config = dict(
    num_hidden_layers=10,
    hidden_size=512,
    num_attention_heads=8,
    num_key_value_heads=8,
    head_dim=64,
    intermediate_size=1344,
    vocab_size=28748,
    hidden_act='swiglu',
    norm='rmsnorm',
    norm_place='pre',
    norm_eps=1e-06,
    positions='rope',
    rope_theta=1020.0,
    rope_fraction=0.25,
    qk_norm=True,
    attn_scale=0.19,
    bias='none',
    tie_word_embeddings=False,
    parallel_block=False,
    extras=['some layers without attention', 'local attention windows', 'gated attention', 'value embeddings', 'hashed n-gram embeddings', 'a smear gate', 'learned residual scales', 'skips across layers', 'capped logits'],
    init='normal',
    init_std_qkv=0.0212,
    init_std_o=0.0,
    init_std_up=0.0212,
    init_std_down=0.0,
    optimizer='muon_variant',
    learning_rate=0.0104,
    lr_mult_down=0.7,
    beta1=0.95,
    lr_head=0.00564,
    warmup_steps=74,
    schedule='wsd',
    decay_fraction=1.0,
    decay_shape='pow',
    final_lr_fraction=0.1,
    batch_tokens=[32768, 65536],
    max_seq_len=2048,
    doc_mask=True,
    train_tokens=680500000,
    max_steps=14683,
    dataset='wikipedia_en',
)
Each number is 128 + 32 x the weight over its row's rms, rounded and kept within 0 to 255. Layers, rows and columns count from 0. The size above them is the row's rms in percent of the matrix's.

# layer 5 attention query, 512x512, rms 0.179, rows 50-63, columns 0-63
size [104 107 101 115 111 103 100 105  99 109 109 111 110 102]
[[108 158 108 129  89 177  79 105 217  98 212  99 185 143 180  77 135 107 120 110 185  77 246 149  77 128  83 145 128 135 120 181 153 178 157 136 123 156 123 143 144 117 158 135 134 161 125  78 100  41 160 165 135 169  54 109 119 149 119 135 127  98 114 109]
 [165  98 144  82  67 143 162 134 164  68 194  96  83 120 174 114 165 167 159 139 177 128 197 172 147  76  96  81 109 130 111 127 151 114 138 119 116 162  85 107 107 141  66 186 115 103 105 139 110 105 163 106  84 150 117 125 106 128 151 122 127 133  69 157]
 [148  89 132 164  84 147 155 105 144 119 159 125 163 170 163 123 161 134 155 166 158  53 158 142  73 104 120 100  58 185 173 133  67 134  97 124 103 134 160 163 132  92 114 161 192 109 104 137 151 118 142  93 180 117 115 126 189 112  68 110 134  74 135 130]
 [122 150 145  98 151  80  97 116 180 129 112  92 137 116 180 126 115 128 140 187 114 164 145 145 139  57 158 153 133  82  83 251 126 118 142 137 147 144 161  78 162  89 180 129 169 121  62 121  49 105 142 117 148 153 106  98 106  99 224 107  85 108 155  36]
 [156 255 114 101 125  97  88 107 136 169 117 120 112 103 124 110  62 161 128 107  80  54 143  90 170 141 227 111 221 185  77 106  94  95 116 136 112 105 101  92 122 139 201  88 148 120  98  72 110 139 113 129  86  94 112 138  82 113 156  69 157 200 181  67]
 [105 100 138 131 185 106 154 124  79 134 132 124  99 121 121  77 100 167 142 111 112 143 123 119 160 128 111 180 178  55 161 196 189 163 130 112 117  92 172 105 145 159 112  93  65 111 115 106  91 146  96 105 107  73 162  79  76 163 110 126  93  80 111 159]
 [109 139 145  83  99  78 126 100 206 119 127  78  69 170 128  87 117 138 153 126 113 108 152 180  92 142 167 114  98 155  68 172 131 112 197 156 136 110 120 146 140 135  67  96 145 137 103  73 101 141 150 123 134  91 125 108  56  96 161 138 120 142  89  94]
 [ 75 127 144 132 179 150  48 100 108  70  92 145 122 105 129 126  62 122 102  86 135 202  86 166  97 170 112 194  59 117 136 224 125 119 162 140 166 135 109 172 108 164 166 116  67 102 147  81 103 146 146 145 161 165 135 155 169 132 173 130 121 112 130  76]
 [ 87  54 109 122 121 114 123 178 173 178 115 118 123  76  98 100  65  98  94 125 162 141 126 148  99 108 138 144 173 162 153 124 138 121 148 142 126 171 148 129 171 147 111 131 114 111  89 147 199 143 115 165 169 118 150 148 117 148 134 208 193 102 127 161]
 [145 159 159 146  53 100 176 130  66 182 105 106 157 177 106 158 141 126 152 137 100 150 188  78 110 188 128  96  92 132  83 130 123  90  99 140 107  97 110 147 124 131  69 103  99 168 162 166 138 108 145 177 106 137 155 127 129 117 147 143 154 175  66 181]
 [143 126 105 151 182 151  69 142  86  80 121 130 107 124  84  88 127 111  63 106 151 161 138 179 151 168 118 171 142 113 235 161 105 192 151 136 120 130 108 122 121 167 178 171 136 133 161 148 133 118 100 159  72  96 103 103 154  95 137 167  87 125 149 119]
 [131 203 101  63  92 160 112 159 122 158 154 151 120 111  57 112 134 188 186  84 100  72 160 115 123 191 134 161 111 172  61 155 109 187  87 135 163 108 131  69  82 116 102 121  97 198 112 143 110  75 133 131 181 152 146 120 166 142 102 172 131 141 133 166]
 [178 124  70 129  96 141 100 134 125  87 149 133 108 127 108 156 114 106 132 128 130 124  90 101 119  90  51 142  53  92 118  92 134 143 142  87  94 109 117  96 109 157 120 128 137  99 121 115 112 175  84 118 108 106  62 178 138 160 170 161 133 131  84 113]
 [ 93 216 151 130  77 148 133 159 107  99 178 136 123 121 161 107  83 170  95 115 153  69 103 108  99 107  33 135 124 129 141 165 164 127  79 133 111  89 166 148 115 121 142 140 176 135 188  99 114  85 135 148 181 110 107 126  97 175 117 155 156 153 107 132]]
# layer 5 attention key, 512x512, rms 0.181, rows 50-63, columns 0-63
size [103 108 100 107 110 102 101 103  99  99 100 105  98 102]
[[119 146 114  78 133 118 150 124 125 179 159  73 168 113 132 128 121 172 129 143 177 110 160 137 167 109 153  66  62 178 164  66  95 165 181 142 122 115 135 101 171 150  90 134 103 109 101 139 208 164 131 185 164 125 149 108 178  95  98  75 164 114 144  60]
 [130 166 128 137 142 153 126  39 133  86 144  20 201  73 149 122 136 203 146 123 190 102 162  74 151 107 124 135 122  97 134  63 136 123 111 162 113 153 164 126 179 139 121 118  99  96  97  96 153 173 146 132 105  94 118 179 186 134 118 149  88 110 114 126]
 [167 159 114 137  91 148 117 133 135 155 146 153 126 120 160 128  55 132 134 100 129 156 224 103 203 114 167  79 194 119 152 140 109 144 126 114  85 105  84 142  82  92 125 158 106 160 140 146 152 139  76 140 156 122 128 117 151 112  94 103  70 162 171  56]
 [156 155 125 124 140 105 133 204 109 162 159 115 160 101 105  89 165 109  73  88 122 145 152 101 170 142 155  69 127 117 130 139 154 123  99 123 181 120  84  78 120 115  80  87 134 127 146 162 163 124  80  89 113  90 133 156  60 125 125  79 135  81 141 165]
 [115 153 162 156  95  73  62  97 181  93 135  90 147  95 124 140 139  40 180  77 137 136 140 167 125 107 155 151 183 180 163 117  87 126 160 184 158 196 136 120 149 113 123 118 128 142 142 106 131 127 145  88 166 110 138 107  86 149 124  62 110 184 115 124]
 [102  60 137  56 148 131  54 113 161 118 131 155 108  47 179 132  86 113 135 117 104 164  76 193  67  87  78 135  72 103 127 160  86 153 151 128 122 142 176 131 106 154  56 160 117 122  88 102 125 137 122  80 153 113 150 108 138 171 181 106 122 143  63 104]
 [ 85 122 120 150 106 158 158  85 143 104 152  85  96  63 180 129  61 109  81 123 108 121 135 109 177 138  94 117 185 201  72 129 142 125 133 210 130  96 142 144 148 182 132 114 120 117 150 182 167 101 123 122 169  39 101 138  97 178 157  68  98 118  82 137]
 [181 143  93  79 123 121 108 159 133 126  82 170 151 143 147 125  99 183 113  94 169 112 121 109 101 131 158 177 119 115 181 167  91 161 113 122 175 110 120 122 115 173 128 108 108  93  54 136 170 108  90 125 129 154 117 132 150 112 143 120 132 164 118  85]
 [147 163 116 141 118 193 181 135 160  79 141 125 145 150  92  64 107 132 153 124 169 138 130 171  89 155  67  89  93 123  87  68 134 127 173 141  95  91 136 121 148 103  74 107 136 125 144 104 104  81 133 107 113 104 115 116 149 155 121 110 123 104 140 100]
 [201 106  66 125 148 155 162 107 138 124  44 145 166 113 148 142 172 162  68 107  89 163 113 177 186 173 104  93  91  75 100 129 163 124 122 150 102 104  53 160 108 121 167 188  82 145  87 122  79 147  97 168  94 150  96 130 164 116 120 140 153 188 187  70]
 [107 115 142 145 191 110  21 140 140  94 118 134 114  64  70 105 126 157 131 160 173 153 112 131 193 152 144 184 126 102 177 179 154 135 165 110  88 110 209 104 130 134 137 183  59 112  78  83 131 132  67 111 147  94 172 159 104 147 110 102 116 103 160 139]
 [129 150 140  99 141 137 154 146 150 179  89 197 186 182  89  90 145 158 183 151  94 160 180 136 159 194 107  92 164 103 161 174  93 133 139 155 125 152 110 109 101 135  52  80 175 165 101 150 111 150 184 152 157 183 110 140 174  98 157 191 152 158 149  90]
 [ 71 142 127 111 125 123 157 121 169 129 139 128 139 101 126 177 189 118 134 170  81 164 101  77  89  91  47 150 156 198 158 151 172 162 127 178 160 141 115 172 122 174 178  83 139 111 184 119 131 150  93 129 116 134  89 147  73 122 141 138  97 145 143 155]
 [153 182 116  95 112 175 169 137  89  58 188 141 143  99 119 109 104 195  72 187 159 143 156 117 144 148  83  48 111 159  94  99  80 161  60 103 131 121 172  86  69 152 130 215 120 111 100 159 135 129  96  98 163 102 163 124 174 117  62 108 171 153 147  99]]
# layer 5 attention value, 512x512, rms 0.191, rows 0-38, columns 0-63
size [107  99  95 102  96 104 102  99 111 102 101  98  99 112 103 103 107  96  93 108 104 101 104  98 110 114 109  97 109 105 105 101 101  96  99 103  98  98 114]
[[141 190 137 191 139 140 139 140  86 105 147 164 162 123 121 159  52 183  79 135 166 116 133 103 214 149 102 109 111 141 187 104 154  83 150  79  71 168 112 118 134 112 165 104  77 130 186 102 105  71 103 102 234 127 147 114 143 104 127 135 171 155 154 126]
 [130 140 137 133 187 135  88 152 116 155 118 159  71 172  98  88  66 154  95 136  98 132 108 109 152  96 202 114  80  87 118 135 123 126 163 193  93  87 102  95  90  96 128 129 118 184 126 147 145 161 135 124 103 179 136  88 111 139 102  89 136 157 144 108]
 [108 155 179 122  95 127 133 143 156 168 129 118 109 134 141 140 163 110 183 142 134 130 108 117  80 160 184  71 121 104 115 149 115 171 154 164  86 167 120 149 116  85 161 130 126  61 168 100 125 184 182 153 149 152 102 133 154  65 126 150 130  95 148 174]
 [118 125 180 111 131 113 155 129 130 139 136 128 131  83  80  96 166  39 153 104 164  72 140  87 125 102 159  72 180 131  79 142 123 146 152 124 149 142 174 120 180 157 156 140 158  70 140 137  99 136 106 117 101 165 101  87 150 115 111 106 236  74 115 135]
 [ 83  98 152 105 174 118  39 125  99  76 124 125 132 127 115 120 127 105  53  98 161 123 116 164 123  36 143 155  89 124 133 122 132 134 152 138 153 149 161 140  96 130 142 123 133 120  81 119 166 118 162  80 109 156  96 113 128 144 111  90  50 136 118 127]
 [159 111 107 144 149 115 124  77  96  87 191 133 135  86  79  78  67 104 155 126 165 166 150  72 228 140 179 102 117 130  74 125  80 123 138 103 139 187 132 136 138 119 110 138 121 124  99 115 107 142  49 130 125 126 140 129  55  87 159 141 180  99 117 133]
 [145 108 178  69 130  58  82 129 104 156 138 140 157 125 148 148 138 113  59 102 146 109 124 114 136  94 190 102 159  41 124 170  73 132 128 156 108 151 193 105  62 147  95 134  69 109  75 137 137 149 143 128 138  92 148 108 117 144 142 128 116 179 139 128]
 [137 114 138  93 121 186 113 175 141  90 155 172 137 126 104 110 149 103 102 130 105  56 109 111 106  70 150  93  55 150 109 125 161 196  66 155 199 153 106 122 123  87 188 141 185 125  97 130  97  98 113 110 119 110 102 123 184 104  62  87 124 153  81  86]
 [121 137 123 127  89 178 184 110 171 106 104 146 150  81 118  79  83  98 137 131 219 144  88 104 156  90  71 119 165  92 159  90 107 165 128 101 167 107 179 171 161 108  85  85 138 140 134  87 124  92 112 176 192 158 137 110 141 173 122 124 111 161 174 125]
 [151 143 150 141 120 107 124 120 142 199 120 152  68 126  57 162  83 121 146  69 168 125 147 140  67 142 194 103  79 147 113 130 127 147 110 108 153 159 128 107 117 199 109 100 126 150 132 168 124 138 138  91 162 100 153 136 101  90 151 138 159 149 118 101]
 [139 160 112  45  73 184 171 150 137 157 134 128 151 105 204 172 167  81  94 153 100 117  78 188 109 115  38 152 100 127  64 136 167 130 138 116 123 128 151 198 117 120 198 147  96 123 102 166 174 174 149 140 133 166 125 175 119 153  83 122 116 176 133 109]
 [ 72 123 181 109 110 154 111  59 160 159 140 104  77 151 114 142 166 129 123 156 130 160 113 115 158 127 190 134 110 114 156 123 139 136  99 111 196  95 137 195 130 126  83 127 114 129 108 121 131  99 138 112 107 122 103 138 125 102 129 120  58  87 108 173]
 [136 151 148 148 179 128 124 104 156 129 117 165 137 105 116 136  98 100 159 100 189 140 124 106 126  66 142  89 197  64 122  98 132 111 109 130  74  93 162 147 180  71 167 164 120 151 143 120 173 131 143  89 111  99  85 152 119  54 135 164 142  83 125  76]
 [120  99 136 128 103 143  50 120 136 112 106 175 119  97 171 175 140  82 112  89 137 117 121 147  96  82 114 202 119  94 116 209 148 138 115 110  86 113 129 125 175  97 127 125 125 131 125  84 139  51 126 127 144 110 128 146 112  73  89 141  88 133  75 125]
 [ 96 144 188 198 193  36 178 122 160 153 112  98 108 124 135  85 158 172 167 114 105 143 180  98 117  88 181  46 164  99  78 165 145 150 114 177 142 103 179 106 150  91 127 151 122  86 170 119  95 151 126  72  99  97 110 120 151 144 159  62 111 183 124 128]
 [150 105 187 143 128 127  94 131 129 160 143 108  98 177 120 128  96 179  58 120 133  96 100 161 117 114 172 149 129  92 167 111  88 123 139 157 107 139 142 104  96 130 145 136 114 146 110 143 100  84 156  89 180  95 130 126  67 109 150 158 127 148 176 128]
 [127 119 159  56 161 164 144 132 120 127 142 184 109 146 147 107 105  99  90 135 131 120  82 158 114 146 160 145  84 146  36 134 114 129 129 170 108 118 111 173 192 128 164  98  42 188 125 130 114 128 135 120  99 178 133 119 158 109 104 153  81 163  92 117]
 [141 172 100 160 125 101 139  99 130 170 126 137 130 151 148 102 103 153 122 128 132  88 121  79 133 136 154 110 151 158 153 155  91 151 128 162  96 174 186 100  97 103 202 123 166  68 111 101 140 119 165  78 105 120 110  66 157 160 107 129 123 145 146 106]
 [133  84  85  72 136 110  63 152 152 145 171 173  95 105 145 126  89 126  71 106 166 104 106 139  89 135 147 130  98 128 108 115 116 137 119 134 155  93 100 190 190 140 105 155  97 113 119  85 202 129 118 161 131 175 165 130  99 160 100 147 105  96 128 115]
 [153 118 150 145 140 130 131 146  81 179  54 126 145 133 126 100 122 114 124 134 152  95 117 147 122 140 151 107 104  76 213 144 114 152 100 117 111  70 101 137 133 157  75 158  94 178  65 122 159 100 183 114 180 206  89  98 110  73 109 160 161 155  68 117]
 [172 138 147  98  86 102 143  81 149  74 114 115 137 133 126  86  89  90 155 113 158 134 115  99 157 135 170 132 190 120 127  95 136 145 133 136  88 136 134 123 176  98 164  83 108 157 141 106 105 143 171 168 219 125 159  79 159 156 139 144 109 142 197 118]
 [ 73  99 115 102 152 170  91 143 133 144 115 147 127 142  86 104  88 128 203 119 195 109 121  70 138  79 131 140 110  90 146 115 157 125 105 159 120 153 126 114 128 147 146 146 142 108 135  58  69  89  85 207 160 175 179 116 128  87 113 133 154  81 142 156]
 [ 87 152 152 143 144 108  88 142 122 135 117 198 154 120 141 179  66 152 116  53 128 133  76 177 101 128 120 152 144  69 130 136 130  89  78  86 143 157  69 131 105 114 128  63 109 127 126 132  88 120 157 135 192 149 121 151 121 126 152  99 102 136 131 190]
 [ 92 134 134  97 129 116 163 147 133 104 143 137 175 133 122 149  77  87 114 139 118 152 148 141  84 120 118 139 143 146 126 115 165 145 131 104  90 148 158  68 123 152 125 163  85 157 164 143 112 133 117  87 178 118 140 223 171 120 180 173 166 203 162 164]
 [ 89 145 138 173 140 125 143 130 138 151 139 108 152  87 121  91 170 154 129  93 178  84 106 100 123 157 137 108  96  75  90 135 144 140 114 143 149 134 134 135 167 115 146 118  70 143 136  75 140 146 143 110 174 134 174  74 119 108 171  51 129 103  98 170]
 [165 185 137 166 163 124 144  95 152 134 113 178 122 131  92 168 111 145 169 129 178 138 124  68 126 113 165 116 154 122 143 123 164  97 191  80  60  99  96  89 172 135  96 137 129 160 160 151  75 117  85 158  74 158 129 126 142 145 148  75 107  71  88 124]
 [112 107 105 112 138 131 131 129 143 122 144  51  88 121  94  95  97 170 129 119 144 127 142 156 128 134 109 120 130 171  92  99 139  79  99 155 180 112 143  75 145 117  84 158 104  82 130  99 125 144 208 184 100 116 139  92 156  89 125 124 112 123 114 110]
 [150 123 130  56 101 125  96 131 142  80 181  92 108 138 153 128 116 151 141 153 195 100  81 108 159 146 137 143  54 169  67 141 113 113  50 140 143 146 166 110 145 142 131 144 158 118  13 141 135 128 107 109 108 113 150 184 127 149 165 127 171 116 161 170]
 [198 160 130 213  89 148 223 101 117 105 156  80 162 149 122 142 124  95 121 165 112  99  91  69 113 128  46 129 166 147 156 118 122 120  83 133  63 161  66 120  87 113 120 103 137 149 102 134 166 122 141 136 152 130 124 132 123 104 100  97 112 191 113 100]
 [117 168 153 115  76  97 148 118 141 117 182 126  58 151 126 116  64 132 133 142 137 117 136  64 150 104  86  99  83 127  88 171 110 104 150 142 149 108 114  76 173 114  88  97 111 137  65 174  75  56 165 142 160  73 145  93 158 107  77 162 109 151  81  98]
 [142 186 120 202 146 115 153 146 133 156 143 144 105 161 153 114 153 153 142 141 116  96 190 143  88 131 119  98 105 197 118  81 151 106 162 102 172 129 135 121 136 114  82 109 109 129 125 135 157 146 128  86 123 154  58 110 207 140 134 142 103 119 141 170]
 [ 78 111 107 167 163  55 179 100 125 103 143 127  98 154 179  98  77  88 183 139 181 113 223 151 183 161 124 164 182 149 113 119 177 124 161 101 158 108 132 142 167 177 111 161 131 165 117 125 113 176 117 145 133  77 213 153 169  98 128  89  86 105 136 110]
 [129 132 141 159 146  80 121 161 192 179 129 111 125 155  89 136 125 170 175 133  99 116 113  84 140 109 120 120 119 130 113 144 113 129 115 147 120 151 161 115 133 113 186 165 106 152 128 119 163 161 163 119 167 171 152  95 179 168 123 141 159  60 141 205]
 [ 77 112  82 122 165 136 136 184 124 142 108  79 174 140  85 190  48 127 157  83 130 123 172 150 184 107 184  78 195 104 107 169  89 138 105  50 104 110 160 150  90 123 106  89 172 148  97 145 151 118 137 117  99 137 102  82 120 153 133 156 189  93  92 134]
 [190 159 158 124 167 130  93 129 129 138  94 108  95 155 129 132 129 197  95 124 155 153 177 175 193 125 196 143 134 140 108 107  91 109 104 178 118  66 106 125  79 130  80 129 128  52 148 142  85  98 159 148 147 134 135 169 147 141 116 100  97  56 150 161]
 [151  79 101 116  96 121 128 161 152 134 104 120 108 144 114 170 186  58 120 138  71 154 131 105 102 132 154  70  99 228 146 123 148 135 130  87 186  61 191 113 139 149 109 135  97 111 145 174  69 131  98 138  94 137 141 115 116 178 167 101 133 180 131 115]
 [170 218 149  84 104 176 118  95 140 136 143 147 113  78 126  91 120 163 151 202 131  74 129 119 156 101  91 128 104 170  95 155 138 102 107  77 131 181 122 155 135 132 132 109 144 138 124 170 129 171 144  78 101 147  88 125 114 145 115 136 108  91 122 120]
 [130 120 142 105 124 107  58 142 178 140 160 150 127 212 138 172 121 118 135  98 126 135  87 158 102  93 173 160  91 166 109 112 112 121 134  82 144  77 101 116 160 148 114 123 148 195 155 115 125 134  84  65 126 104 165  93 166 125 132 116 148  72 185 174]
 [112 134  94  22  65  77 157 119 115 163 150  74 150 117 158  84 113  77 167  98 120  98 110  65 144 153 117 128 135 146 125 157 120 156 133 147 120 127 103 140 100 166 164 116  83 117 123 154 180 158 145 108 135 102 118 131 125 139 129 199 109 145 109 114]]
# layer 5 attention output (transposed), 512x512, rms 0.159, rows 0-37, columns 0-63
size [ 95  89  81  91  85  91  89  86  93  86  87  84  82  96  86  84  92  84  78  89  94  87  89  86  93  96  96  86  94  92  88  88  87  87  86  89  84  86]
[[115 128 103  81 190 117 155 137 117 173  22  77  78 176  82 183 180 139 122  56  29 146  74 173 163 176 169 117 142 151  78 195 140 155 143 158  86  60 183 119 101 162  87 152 151 113 125  78 169  89  94 104 102 123  98 139 122 167  97 112 118 118 150 143]
 [ 88 123  98  67 111  80 132  92 114  70 110  93 163 130 156 116 107  92 105 160 118 174 109 146 103 138  75 160 194 193 103 173  90 138 121 159 153 148 151 114 138 123  92 128 153 116 153  92 122 120 121 116 172 156  73 139 111 106 152 165 119 116 171 143]
 [ 98  66  88 156 101 108 106  55 158 115  57  99 139 144 145 134 121 121  71 139 154  98 120 131 101  95 139 107 151 106  91 117 129  92 143 107  97 159  76 136 151 163  89  90 108 122 169  86 168  98  72 121 100 102  92 117  87 119 143 128  88 154  97 114]
 [109 132 168  88 110 158 142 217  88  78 122 139 153 202 174  79  38 136 125 135 126 119  73 141  84 131 141 150 114 146 153 137 149 158 154 118 125  98  91 126 150 162 146 123 141 149 104 109  40 133 214  99 134 113 120 159  99  93 145 127  31 160  65 113]
 [128 116 175 114  99 125 192 153 167 117 142 125 198  98 201 125 138 127 134  87  98 128 129  70 193 181 115 146 143 172  53 123 104  86  93 147 145 104 159 125 126 161 114 155 139 162 154 123 152  89 115 159  82 146 136 102 121 105 116 119 142 117 103  93]
 [ 74 202 113  94 151 148 133 116 148 118 117 129  86 156 133 129  71 117  57 101  95 120 123 141  89 128 138 155 181 137 130  95 105 179  70 139 130 122 114  78 140 148 146 117 104 112 101 147 154 108 172  70 167 105 153  87 139 149 120 127 131 127 122 125]
 [ 70 133  69  61 103  97 119  79 136  95 162 125 142 107 174  99 180 138 121 154 147 155 155 117 146 152 102 190 141 188 113 130 127 151 158 152 168  97 108 157 158  96 122 114  91 122 152  72 147  99 195 147 107 132 154 186 134 166 116  90 139  80 136 172]
 [ 72 170 149  72  16 107 130 100 108  75 105 129 126 107 129 120 140  86 145 113 158 139  71 180 106 135  82 143 154 158  55 128  91 133 154 142  94  87 133 184 128 134  80  85 133 107 116 151  83 146 141 151 131  99 160 118 102  56 141  71 138 148 114 131]
 [147  50 162  96 116 103 160 142 116 144 169 144 129 122 121 161 158 126 133 115  85  68 109 139 238 145 114 194  86 140 110 129 171 123  60  93 146 194 147  94 139 168 131 174  84 184 102 122 108 104 150  70  98  86 100 159 121 111 129 142 162 127 105 129]
 [121 108 119  87 104 149 104 131  96 170 164 109 110 150 107 153 140 180 158 178 139  63 105  86  97 107  95  99  99  94  83  86 120 106 148 187 121 124 133 156 105 101  78 140 165  92 132  80 184 138  79 109 116 129 137 166 161 104 146 137 143  51 147 138]
 [124 131 143 141 147 142 212 218 108 110 108 164 132  77  57 143 101 101 185 117 101 162  89 107 114 187 138  87  42 146 126 137 104 122  90 111 136 172 120  85 117 136 105 124 210  61 160 136  88 149 104 131 119  91 101 176 147 138  91 137  99 164  93 148]
 [167 117 159 132 144 138 125 100 124  64 178  97 172 143 146 145 141 124 194  94 148 117 142 142 113 133  14 169 106 124 115  83 102 143 110 114 112 120 102 120 128 127 129  97  81 143 117 105 145 106 179 152 140 141 134 107 185 152 104 146 153 106  90 136]
 [156 117  60  96  55 149  69 131 138 131 166 149 135 181 155 117 191 147 128 116  75 144 131 170  78 156 126 166 141 190 152 164 150 144 184 124 120 176  94 150 105 201  54 156 181  88 125 168 142 133 180  91 178 146 147 105 144 140 120  97 157 152  95 161]
 [163  90 191 140  69 228 105  57 213 204 120   0 162 210 171 124 149 143 179 114 111  74 167 143 150 135 107  96 150 111  65  48 128 120 149 141 123 109 151 123 116 130 101 131 100 154 133 210  98 118 129  79 125 149 128 138 139 172 132 124 175 150 102  89]
 [115 172 106 143 136 107  89  95  72 121 123 173 123 123 163  90  84  57 112 150 119 148  58 112 195 180 146 137 146 161 134 175 153 151  89 127 118 149 113 134 140 229 107 102  93 129 129 177 166 169  81 129 116 180 178 118  80 123 126 130 167 146 117  93]
 [ 94 140 137 133  70 142 175 148 150 160  98 104 164  97 111  99 169 138 122 143 121 139 124 116 176 197  65 118  90  94 116 106 151  91 178 137  63 162 123 167 123  95 137 177 182 122 182 134 127 148 130 112 153 120 148 138 159 139 103 119 101  64 136 141]
 [123 126  59 146  86 103 146 166 146  62 159  97 230  56 139 162 114  27 153 147  87 155  83  56  88  66  94 125 106 162 111 154  82 106 114 131 178 152 134  54 138 133  94 140 210 139 102 127  98 140 123 103  87  97 111 169 121 184 143 104 129 148 157 145]
 [107 111  93 134 181 164 137 145 169 182 130 114 112  86 127 129 178 191  86 109 147 182 142 153 138 127 163 118 139 114 120 102 107 140 143 115 114 101 130 144 178 151 106  92 101 140  97 155  89 109  88 131 146 125 144 155 100  57  81 119 167  75 190 113]
 [126 166 138  76  80 117 153 111 125 119 180  97 152 159 137  66 144  93 177 199 161 148 140 146  95 124 116 166  89 114 134 113 106 103 145 115 101 129 153  81  39 112 159 151 220 117 125 159  81 127 140 169 122 125  67 109 140 172 170 147  95 125 155 121]
 [ 40  83  97 152 116 140 100 113 153  99  81 156 142  85 117 124 150 127 132 136 122 125 163 101 170 120 127 156 146 124 117  85 177 142 147 170 138  96 135 125 151 109 126  64 102 166 147 137 101  97 172  78 101  90 169 110  85 158 189  81 158 113 180 114]
 [136 137 160 143 165  73  77 133  85 114 134  78  85 123  82 172 159 103 108 194 138 159 152 161 123 132 159 135 137 117 184 134  85 107 182 116 122 160  80 122  79 127 114 160 116 154  40  68  90 160 157 131  92 146 146 115  86  87 177 140 135  80 128 137]
 [141 117 143 123 157 114 169 145  66 152 142 167  89 147 183 140 110 114  58 124 131 224 186 154 169 114 108 127 168 132 175 150 107 149 127 123 140 137 156 169 121  98 146 130 118 115  90 123 224  98 153 187 114 147 102 211 151  80 141 147 149 123 124 126]
 [139 121 113 131  74 159 163 100 138 130 152  46 121 190 143 125 147 114 142 130 182  80 130 137  92 165 149 154  75 161  86 150 101 102 124 129 135 119 198 121 169  99  71 181 120 156 193 118  97 136 139  64 104 110 178  97 133 104 101  64 140 161 144  96]
 [138 105 157  69  94  80 103 128 132 101 194  91  90 164 166 148 164 139 107  77 135 124 185  82  57 170 134 121 150 141 121  89 130 144 102 154 139 112  77 119 145 156 139  62 160 152 125 123 186 162 165 149 124 131 121  70  72 115 169 131  59 108 137 173]
 [106 168 134  67 134  72  83 142  97  80 123 156  97 177 134 110  82 176 143 144 186 160 162 102 101  95 173 175 145 101 175 125 174 139 116  74 138 176 115  94 109 119 143 151 191 134 135 135 167 154  95 172  54 220  66 198 109 120 133 148 153 124 146 139]
 [112 113 120  54 158 150 103 172 147  77 184  83 124 142 155 154 170  82  90 139  55 169  87 137 137 145 113  78 159 149 114 130 138 157 133 163 153  84 198 139 125 129 121  52 125 161  61 150 129 113 180 149 118 181  85 107 159 113 128 136 156 142 132  58]
 [ 85 129 113 107 195 151 182 169 118 128  88 121 123 117  80 172  94 143  74  19  77 234  69 137 138 161 168 147 157 101 133 137 122 203  92  99 134 114 125 109 128 135 122 168 117 161 153 171 140 125 109 107 168 168 127 177 109 132  82 129 121 120  94 138]
 [102 192  76 157  97 158 184 160  77  91 167 163 178  62  69 111 132  87  77 121 103 130  78 178  84 140  79 154 108 145 156 107 124 173 133 156 123 124 118 142  99  96 204 171 121 124 183 173 116 153  95 131 135 133 104 160 150  63 175 125  92 150 109 135]
 [ 98  96 113  66 157 117 105 154  97 140 106 123  54  87  67 156 146 140 137 156 146 166 156 106 224 202 205  89 135  60 125 102  97 154  91 125 127  93 134 144  99 162 138  78  98  92 121 124  78  78  85 115  95  96 165  92 170 150 144 142 201 114 133 135]
 [ 99 120  70 107 124 155 130 182  92 173 169 151 145  49 118  95 168 100 152 112 110 149  58 103 159 144 114 145 135 127 111 123 153 113 109 176 102 130 138 146 159 165 160 137 163  69 145 112 112 137 134  94 114 133  78 156  78  92 162  81 130 144 149 145]
 [139 102 131  94 146  83 127 111  98 163 125 153  76 126  59 113  71 142  81 110 140 176 125  99 157 146 143  99 193  96  88 206 138 156 123 126  92 120 132  95 212 125 124  60 186 158 177 174 113 103 122 146 180 149 162 130 118 109 141 129 160 127 118  98]
 [ 95 155 148 128 164  57  84 112 100  99 114 145 181 137 147 126 138 148 104  72 120 166 126  84 139 125 176 130 176 113 141  82  64 111 112 150 129 131 125 135 102 106 123 115  90 110 100 156 127 151 116 183  91 129 113 121  70 163 172 124 139 166 181 106]
 [145  87  66 175 221 179 131  79 100 111 129 147 111 106 126 119 118  93 148 141  65 158 148 126 178 124 188  99 155 157 191 138  93 160 142 162 166 170 105 162 155 172 108  93 137 136 104 155 151 131 102 168 100 145 142 114 130 130 139 133 117 139 132 130]
 [135  86 118  85 119  98 101 109 146  81  51 169  52 117 174 136 178 181  97 127  90 139  95 120 207 149 115  71  91 146 191 121 187 139 155  98 161 118 124  89 199 136 167 124  93 152 127 153 139 182 136 186  93 136 141 125 130 120 167  70  97 166 155 130]
 [ 47 103 118  83 118 142 130 122 100 132 147 165 118 142  83 132 130  98 124  74  59 195 120 127 156 144 117 201 184 118  95  94 154 131  76 115 123 151 169 109 158  75 168 126 104 122 146  74 150 130 111 158 105 176 154 151 124  28  94 106 118 145 129  99]
 [ 89 211 164 130 164 111 146 115  61  85 146 117 121 139  83 149  80 149 164 150 189 105 109 108  84 138 179 156 154  97  66 109 122  80 172 114  98 177  98 121 107 118 125 103 119 144 147 162 105 197 166 116 101 154 145 132 109 135 135 144 105  67  78 151]
 [148 156 157 190 119 169 150 135 105 172 152 150  96 126  90 124 155  99 121  92 134 187  58 143  72 141  95  65 150 127 156  88 105 169  88  81 114  86 166 140 130 174 151 111 168 135 127 142  46  99 162 179 153  46 101 104 122  61 103 132  93  91 161 147]
 [151 120 183 120  99  97 200  70 111  81 149 113 175 109 153 125 139 100 145 178 163 105 139  97  81 120  71 119 138 137 114 159 145 125 139 155 123 138 109 123 112 116 144  82 126 102 120 116 140 128 114 152  49 132 115 121 111 155 128 101 108 118 117 133]]